config = dict(
    n_layer=14,
    init_std_qkv=0.0292,
    init_std_up=0.0292,
    decay_fraction=0.558,
)
Each number is 128 + 32 x the weight over its row's rms, rounded and kept within 0 to 255. Layers, rows and columns count from 0. Numbers have three digits each. The size before them is the row's rms in percent of the matrix's.

# o: layer 10 attention output (transposed), 128x192, rms 0.149, rows 3-33,66-96, columns 0-63
# v: layer 10 attention value, 64x192, rms 0.163, rows 3-33, columns 0-63
o66 099:158140091140083155135137164159133122112138133153152161171101112082196159149169142168137144109141100132137119075098139082143178106089121147125157163186051121159173105127131114178117157117231154
v3 090:160034091122093148114118168079094147177143141178153124121179154111096129105215071197084058139146093092136105129125148138152130121123114126135096072152159088112113162137134093129143144108173129
o3 086:038102093115073109126121142117154143090153120138077094154119084121102135118170154157093100163119095093045092126115138166173093121141178109132117103103111078186144116114173074116166134130193145
o67 102:080074145108069102093140084087153126094132104093162133109148170148119136106158077081134086104136191090131133140167166078172136079142147163093072126123143189115117176087060090161142105185106094
v4 097:187172101098142183106162106142166085113116129129130093105115134177112055093192143153168157137138153066074113116096152101120128106070135161092157104121128135098113134136138086208144161154146100
o4 086:085147114172109121083158097119142162128105110172136128153148164098135071133177064114183151109122104077117074142136116116070141124148125083158087115108139117130113118146128049156166137161074174
o68 110:116134065132099163135113109129132106127087121136110121068182186165196161107109180092104114109125169079061068158094126120084077192106173175108127117147151155149092138190104104099148143138143150
v5 100:153139111112110135128113128066127130064130086136123107147132180114150168069156078131108145163084093171126055102106150074165138115161148158199160105157085155019152113108211078123110170135116152
o5 093:095158104117164109095122147207167133078125158083107130116148160122133124136143110092112149160114118165112118074124150155133182122150109142147197076173120125111179124161170088140131128144117112
o69 102:147157158071182106123166143025081112119151104214116153098105110132112107164107124097096111116142119058137075159125118143174155151097115122178079129182102127137135123093180070147132210130112154
v6 097:122087113105121147141134155098114083156185129112116153136152097124169149122113095123094123160079128112130148047105118077131149097131169116139091127115159097132069097088061100114158130169122135
o6 086:151114148088120102147213100120114085181147119107132162086114075131132112109143032155120122074106188123149097116112133172115085141119114144162099105138106148155129124122083057121206110142134131
o70 108:142085126119075128129166180114139164140144142053087161181134093076144130157083096136164073102110113131147148131100171147122141107143178125124160193115164135113064077124164099153179099137126097
v7 107:075195171133087131191144142177138191107138134148077161077146107091194146075168091109108059138129165198078156100086140118152101171143172137125157120191115129143153088104124203163118156109156095
o7 096:193140175130190139155020110175128154118148134143048103116181121124147097126154121123067124149106119125093101126050147147083219117073099109136149043101087092192150077146144155146119132100107141
o71 110:090145146157072116158111111125122166106134168103162096104144101142147127142098142103192173104130130159195110113113055109119073177158168102109128149132120161099111089139129162078114146129103095
v8 105:111141163116118085131163111095110086164105147115116131151142123173117104113122140145135115157126200145121110148160107126106116212190074113120143071146107125153155172117073114156116117106122085
o8 084:140080191102143091129164149080108089146131140104159112129108095147149130118044107182109162148156145094185149100141110084118137140164117133151110081094128131106180066142121059125136100137139116
o72 121:120181120101110137146112105122139151161116116124107138092169116120087144116165089105132120098125153158112116117154132130103120151166133119093123044170069182131117115152090130173077109097090117
v9 103:151103115076174152106112152105136141139105129093101099146076158145156131152070142100069123076098118108126168158130107161137098065056137110153116153186108159074087117154106130157150116131161138
o9 076:095054132145125165107166102143133125125109094108144104132104043116093140069127130158144153109126162149170115113146068163148124152097168142111096105128149186132103095152189131149153122096091145
o73 120:153152148118115114142128198089108099188142135169127123164156124152191121162153142135064101119160082109135123169119114218111145097146115165143073126118160120101106111173114135101133189153160110
v10 101:187099056086121089137186130149113139101076156157088167172213162103171112135189079128145126103122153171169122134121170143156121110120133144213101128090169106106144108106119152137133117122150138
o10 092:129131124165165114117140140181158129079136142093111171078112104145131149114135082163150093132163113186164052118184163120170174057116077171153095149087127163127148064097171091118149117109171081
o74 106:102091138073151123114100111104092116173158045126119112144144118088118100200180140120126182119097145142163079099143140161086106095168141116140087104195161141109142097121134068172114082166080162
v11 100:119130098113093161144136083110149221093069183128098173136111123093135117169137096153078078148122125086085159089064134146045138101098097144171170168117081140125127096133151126181117142130144134
o11 098:136098117175114131089143184159150183083151059157094127104179147126170149172120134138108145126083179155144104134119103097083162128130127164191129060183141128117124093108166104137108116135162116
o75 100:108115099165109108119107145188140073154093163090141139176063190068125091108150054108142108195110138092090157129093105103129125104114067112140127108107137183064157174107152128111076127110118131
v12 100:106153096137128128096143116123160122118060110117106101065047093098129181143123150096167139157166151112093112132151121123143105132103161111138144102107166195131134089164085133133140136129121097
o12 087:099088153107145167070143095090153122100086141144122134142073107115144071116123115085121164133122114146135134114134116174116064091128135125154143158077144115103114158179080119095102080121100137
o76 108:179146154134195133137124114214062107094182148169094088071088080107104107089143153103182115207110108132172089095083144135154141140104159092092133125127066180134168139131113102173105150129156126
v13 092:112093120091151142110153132189166093139195088183121119151159106143133118114116131172158120091147140166143143095146160134160189114138166172138142145243143188094140129098120112115108021161045166
o13 083:105123080096094100156172133100147094130084166147129134142126112131114088140134119109061156101123160142081130090137080179114193119153134115029121112178126136152128083147051155171108128116084162
o77 109:193117124125143113170090140139113072136163103126107059139211100080187145110117116133179076108107077112060155074082183086128090142180157098146122157098147154117121118120151122119127061130061188
v14 101:109087155136082201141176127174143164139148183134148097191135142162123106118076106113116142134123133181098112040075121117125171135127095135108161148163101102105139098188134082085100124143097093
o14 090:106144128109175142103146185128131163147118197179186116192099130165165094154108118157132179098148151095079147098089093113140096071142093112100164113119143139129158139195157067125084125133083096
o78 108:119090058137076171166136126132128094113183164135081086165143155062115156102142099089075187121111122123147124058145069139178122103068142124153108137154111097112208112099118112145102109101119190
v15 105:120119159166128122106126097100092128139103140174171152134147121132172128106112121162086166110159167164185154112130118115106156157153090134152123132116103130152169119204146135103067150096048148
o15 081:094149177176136116091154173102154166162090055105150119105135118076172101156121125138087162114187106053091141078182087043130110116145183125142137116147098192118104114145084096126119106084130148
o79 120:108137125104143099119168120071148126097152177132139142192117181110098124174111091255136126074159178230182118131120159129126075111113117109121118167128170117104192162119084172123151143153150164
v16 103:081081126148149093112138147092100162165126139155115116161137096158079125086171139133102167159108155109191109102153119205126142124116195140071096142097119164123109155148162022166064102170153196
o16 082:132157136140092127122134110173135167143095145145144194171135112118143122210115090145103153105123135191177182096142124162109156156097119152059176058136139126159133137151104121131172051166085146
o80 116:078078112100157090082159161059097133121095103116046198142096148113101132119177133148161156176167117091118076105166116107104134111166159108086101093096105177113071142142105091097067113113103097
v17 097:113101127167084114125094113138098141121131159151126137106127165090062099153138142153199101158123154129107140119141112120171080167166188115094069092091106093085130156049111117149053076091147101
o17 090:098139108097154084052124143087125106084100135136137154079108146148114186121108137080101143159099095165122115168148156169109108150119115112132100098105140115180161149142072161145067161151132114
o81 108:119120093108114133168076055138115140067142152156138114194142099074101117151211056135149125099179218124088138111082119112140148095126145132065138119105154110103101181154119151141156116142152146
v18 099:167083075125097068127153187134124153097147165170136105098051082178137122102124153112119145144090135075180130070114140185140134156107172159106132187160088152125093189064103161131183126114092153
o18 092:135100150108096135114163131144126125163089221144133141091076134134178115167163134084136154113102091138096122119136104173130163141169130071154118151110112080074138135060128196152143151106095133
o82 111:171158126161139128128095101119113173162133101055125153136105098104058097157156125130132119199116179140116140116135142099127184094104159139103121170117152150133070148106159104211181138137156142
v19 097:152149129084126140128111123048150166121129101162080085106105148089160148104174189132171113092133119127088057080147045117162177166147144163080177117112185081098103123126148169183153111116107080
o19 091:131116126120127107112126136084102112160129112139081108102076163095129126093190161012170136113191069153128117108109100150146135143134137158113109137068156064078113094099081189147056115098149166
o83 106:130187093077077124128144239094121159119107073153202109082106076132107159128172126103161171132099161086119142153165130188118120155136125114128132169163139123111085149106146150176118110107104106
v20 102:101103189161155146103158119105140167100097129116146119177160123102138091062123114117183101163124151141129151081100161159146101092165151144093155175116181106159135145113142138079142126085161165
o20 086:167122144143132152097200104123112152132068194110202124144189100157154154102159100118152092122141124124127077110109100126148153119114116176134170183145175088076183161163207130119192146143156112
o84 107:136044132147166143076106106129079119134130174173133085114128152122166094129156142145174109134147108112096100178093127142131096131115142118072153166123116110135081149071112192111140131133136176
v21 099:139143092159108196103138121133142130098126121137164098072084184138154106114087176141111167141137129148171102145160116156084169186136070137112102155062159106140196078097084100106154142156172107
o21 088:060144113119053179137116164181130128094150182120166129118146086111119094087106126141153129141179164105191134157168122133141130169108131141095093122172105148132090146166114123086137136132122177
o85 111:140098130145189113073100119151104093121112087169159126099090100083187188105104132106145102165105119088184131145139096104084150139088120100128135114112085110126227096085122157069129123141171177
v22 102:126130128108081160162181124112121140127155130144120138181076211059091083124130157059208084144157052119153139071148077142115142071176111147148110135169105096089113124082105103158081154096107142
o22 091:150035132150079145121135118074092139104130170058115116148160120092164103086115146034086042096073090136089141191109107146139076086158146083149152126147149131184084128099153094139098185152102120
o86 110:110121129100127065106154149127102130124166151195129147114114164121101173135172092145157120134113147103113095180155123137125135104123108140158140088195148100143110154124184129106147111107052082
v23 092:159042149080138134117107173158113179167087105132117182106131131101148112154197107106180084146137060114174108059087124139110147145109144200146160192100151190186121103141120153158083131192148134
o23 071:123131088184138153118099099109113095158112106133116066125117119108113076154157137046157163082132066125131099108119141153097131147182095065097123111140123092131130167142114162136111122086115134
o87 118:133152160141141111091122144130122174202158149135127165142097148127153116128156146157134065157119167112106152120101171100120132083152165160195129091158131113134174122138070161129120144107150110
v24 096:150169122101131145091130169134111178128097042156110124137132126095115097118172144168065094053126115139131164200101136149150093113084144128131125082113084151185168154130181127129098112125122132
o24 084:102071160159153118125117146105118099166107048138113086074146122109137122113133198089128152153148110090067197141083143066130141175147153124122110061171174161127154105096067114086090134084155090
o88 118:136164135126204065053031099106137140163071097172108117158092106106128130102137148146122118122107110195128110135156134120162105162106149118112153150122102132114066157116163174151097130165100151
v25 109:139142142183115153118091208100155177127175157102100104195142172110148140129112110128104069074101157114095122158109181094098105151140057162138124120135119207154086221139105085073121076146139071
o25 091:091100137149099159118109123094136121100138157150109143105203107100162151188163128187109135089190132089027098124125161130143082167179116125123108150166145128103121141132052164107117145121126170
o89 122:107139159187152088150138127104204159076132193081090126107088147132178184172118174122166146126076102162152090111139166177056155174203097157149125126125099223117153156108175100157147145148102113
v26 108:132134111146099134138109176209129102174149083122143156118130174086173169129151054073076158174133108082168138093073119089138070141112088173176106100137134123142103155119136142135131151138130148
o26 078:118109063111115144119153123178180163163145088103100144088119152098165142121160125197110143124130144075130193176071116053106143138123211097139097116104175083126137169107162085153144164159088170
o90 119:145195091085161117161066104132090130112179124120130172085058126189145126141072116180124176101175121071067122110099209134110133123096146106151086070166098142162178129085123095176166123092107046
v27 104:112106116136091095135077128140131161136104099116179148112059133108198191178170107119096100143118165097114094147139150132141110088119128095126114070085166100155134110119112093109095108079187079
o27 083:202114160107099127152134095152171131108138090126120124171103116128137176126147152159128139177136061080153190077127215073162099085138107141141090094128129082150150121113112124081128096149130159
o91 117:129137164123104104152160098170149118105199143098136122106155127081222126153126082111143145184182118128136169092124112135117150145101107125174139155123180120124151087136144100135079154117161093
v28 100:077131131129156134162086095143141134151135089129189212123104125124150139151138119118103121131130168116109081107070122134117119099155107095091095132098075122128111110062146126117108148186168154
o28 082:055072108168169102135164131151124075171124058169146169135069109122120196139113195137122088122145166180128091167092135207114108116170102125135075156120140127118192163148076150044107130137165110
o92 117:115194140112166118110130165128121159120087107135188091123176164138187044128098086086112127131116083123158172067107127086145100171084114122131102150128147118148152117124111103063097168070159134
v29 102:119086131121102135133168113136081114117165105119155069158113089133136071135133072097108177175139126182132150113138143134078131083120093148112111154154156078109131143138180089125121062078064116
o29 102:174057158107098083122135136134132197127105169136152084148115110133130077166105102151125122150122120100101113153124141135091107157133090163146175148148105121133108087153155101124152197090113132
o93 104:118140139102130139226099120114127088165159113144147051151114099098123180152188136161113122126163146117080120110139115117142133069164146062129095143121179113142177158150066143129093102100120080
v30 092:125118133181136125104133152093179100134105081172127115117160130144128123149097111107159149124053141084110150108159128093123161129099149194091111101166140104081123157113082147113111187099155084
o30 084:125145136073132190119099139136126174198085174157108170137094169118170130198219169146113095159115147074146117098138161132126137186097146069121152101083157125176127164096051155121097104166090157
o94 111:095108145151161138098201157094145064161144104114157075096090124115091136157091065095178145053107079143122131156203165129150117123101165087147121176179167101127134079129115131138124144136136159
v31 094:150139099193118151194076130142110094173106110073125166145141112111123150143097103179178138158142098121142158131204125135139171130094122126178109138079114071134175152124123149134106106105138124
o31 078:123109093135177145114145124140138095092114088092118149141160161149130111134130129111144038121125108143149187101109162102151153111126121175108085146112139115158140146137113054129115132143136150
o95 114:108150115151123123156059132154111119151177163105176095118124181115053139129109136133126190158159142111098169181154146164117115049127159041113110126095157068165141120125093132147101098165105117
v32 110:148171096092116165221139122113185087118148100167127142113114153140136094086136145116206155072128148081093124100124164102095058155115191171112124119081204180161110158126160122100158084085179180
o32 083:120153138084162174093119143096111115086136142090179124120164073163110138092153091141139142076138117107113100072182101092124091098158155172186156135149150163143139154118071080162120083117084119
o96 119:153150077081106128116101049104121114181098112130158133101108143140149183058116148114188126073135104144081103098147072129142147172138144141082094153096119076110143221105155124093156152088157080
v33 092:086161151149163166136161135140201122156178114082129133099127164151120097121171145125088086112160151117150096066152072184134141203121139132167155136101120104132093074200155136166149186121122047
o33 082:080142085049143100152091136102174165151152186066091109161109132059076164158153134138097132124198089146112149099143092118106165118130143160131121128127115168101111141110139102142139140155092140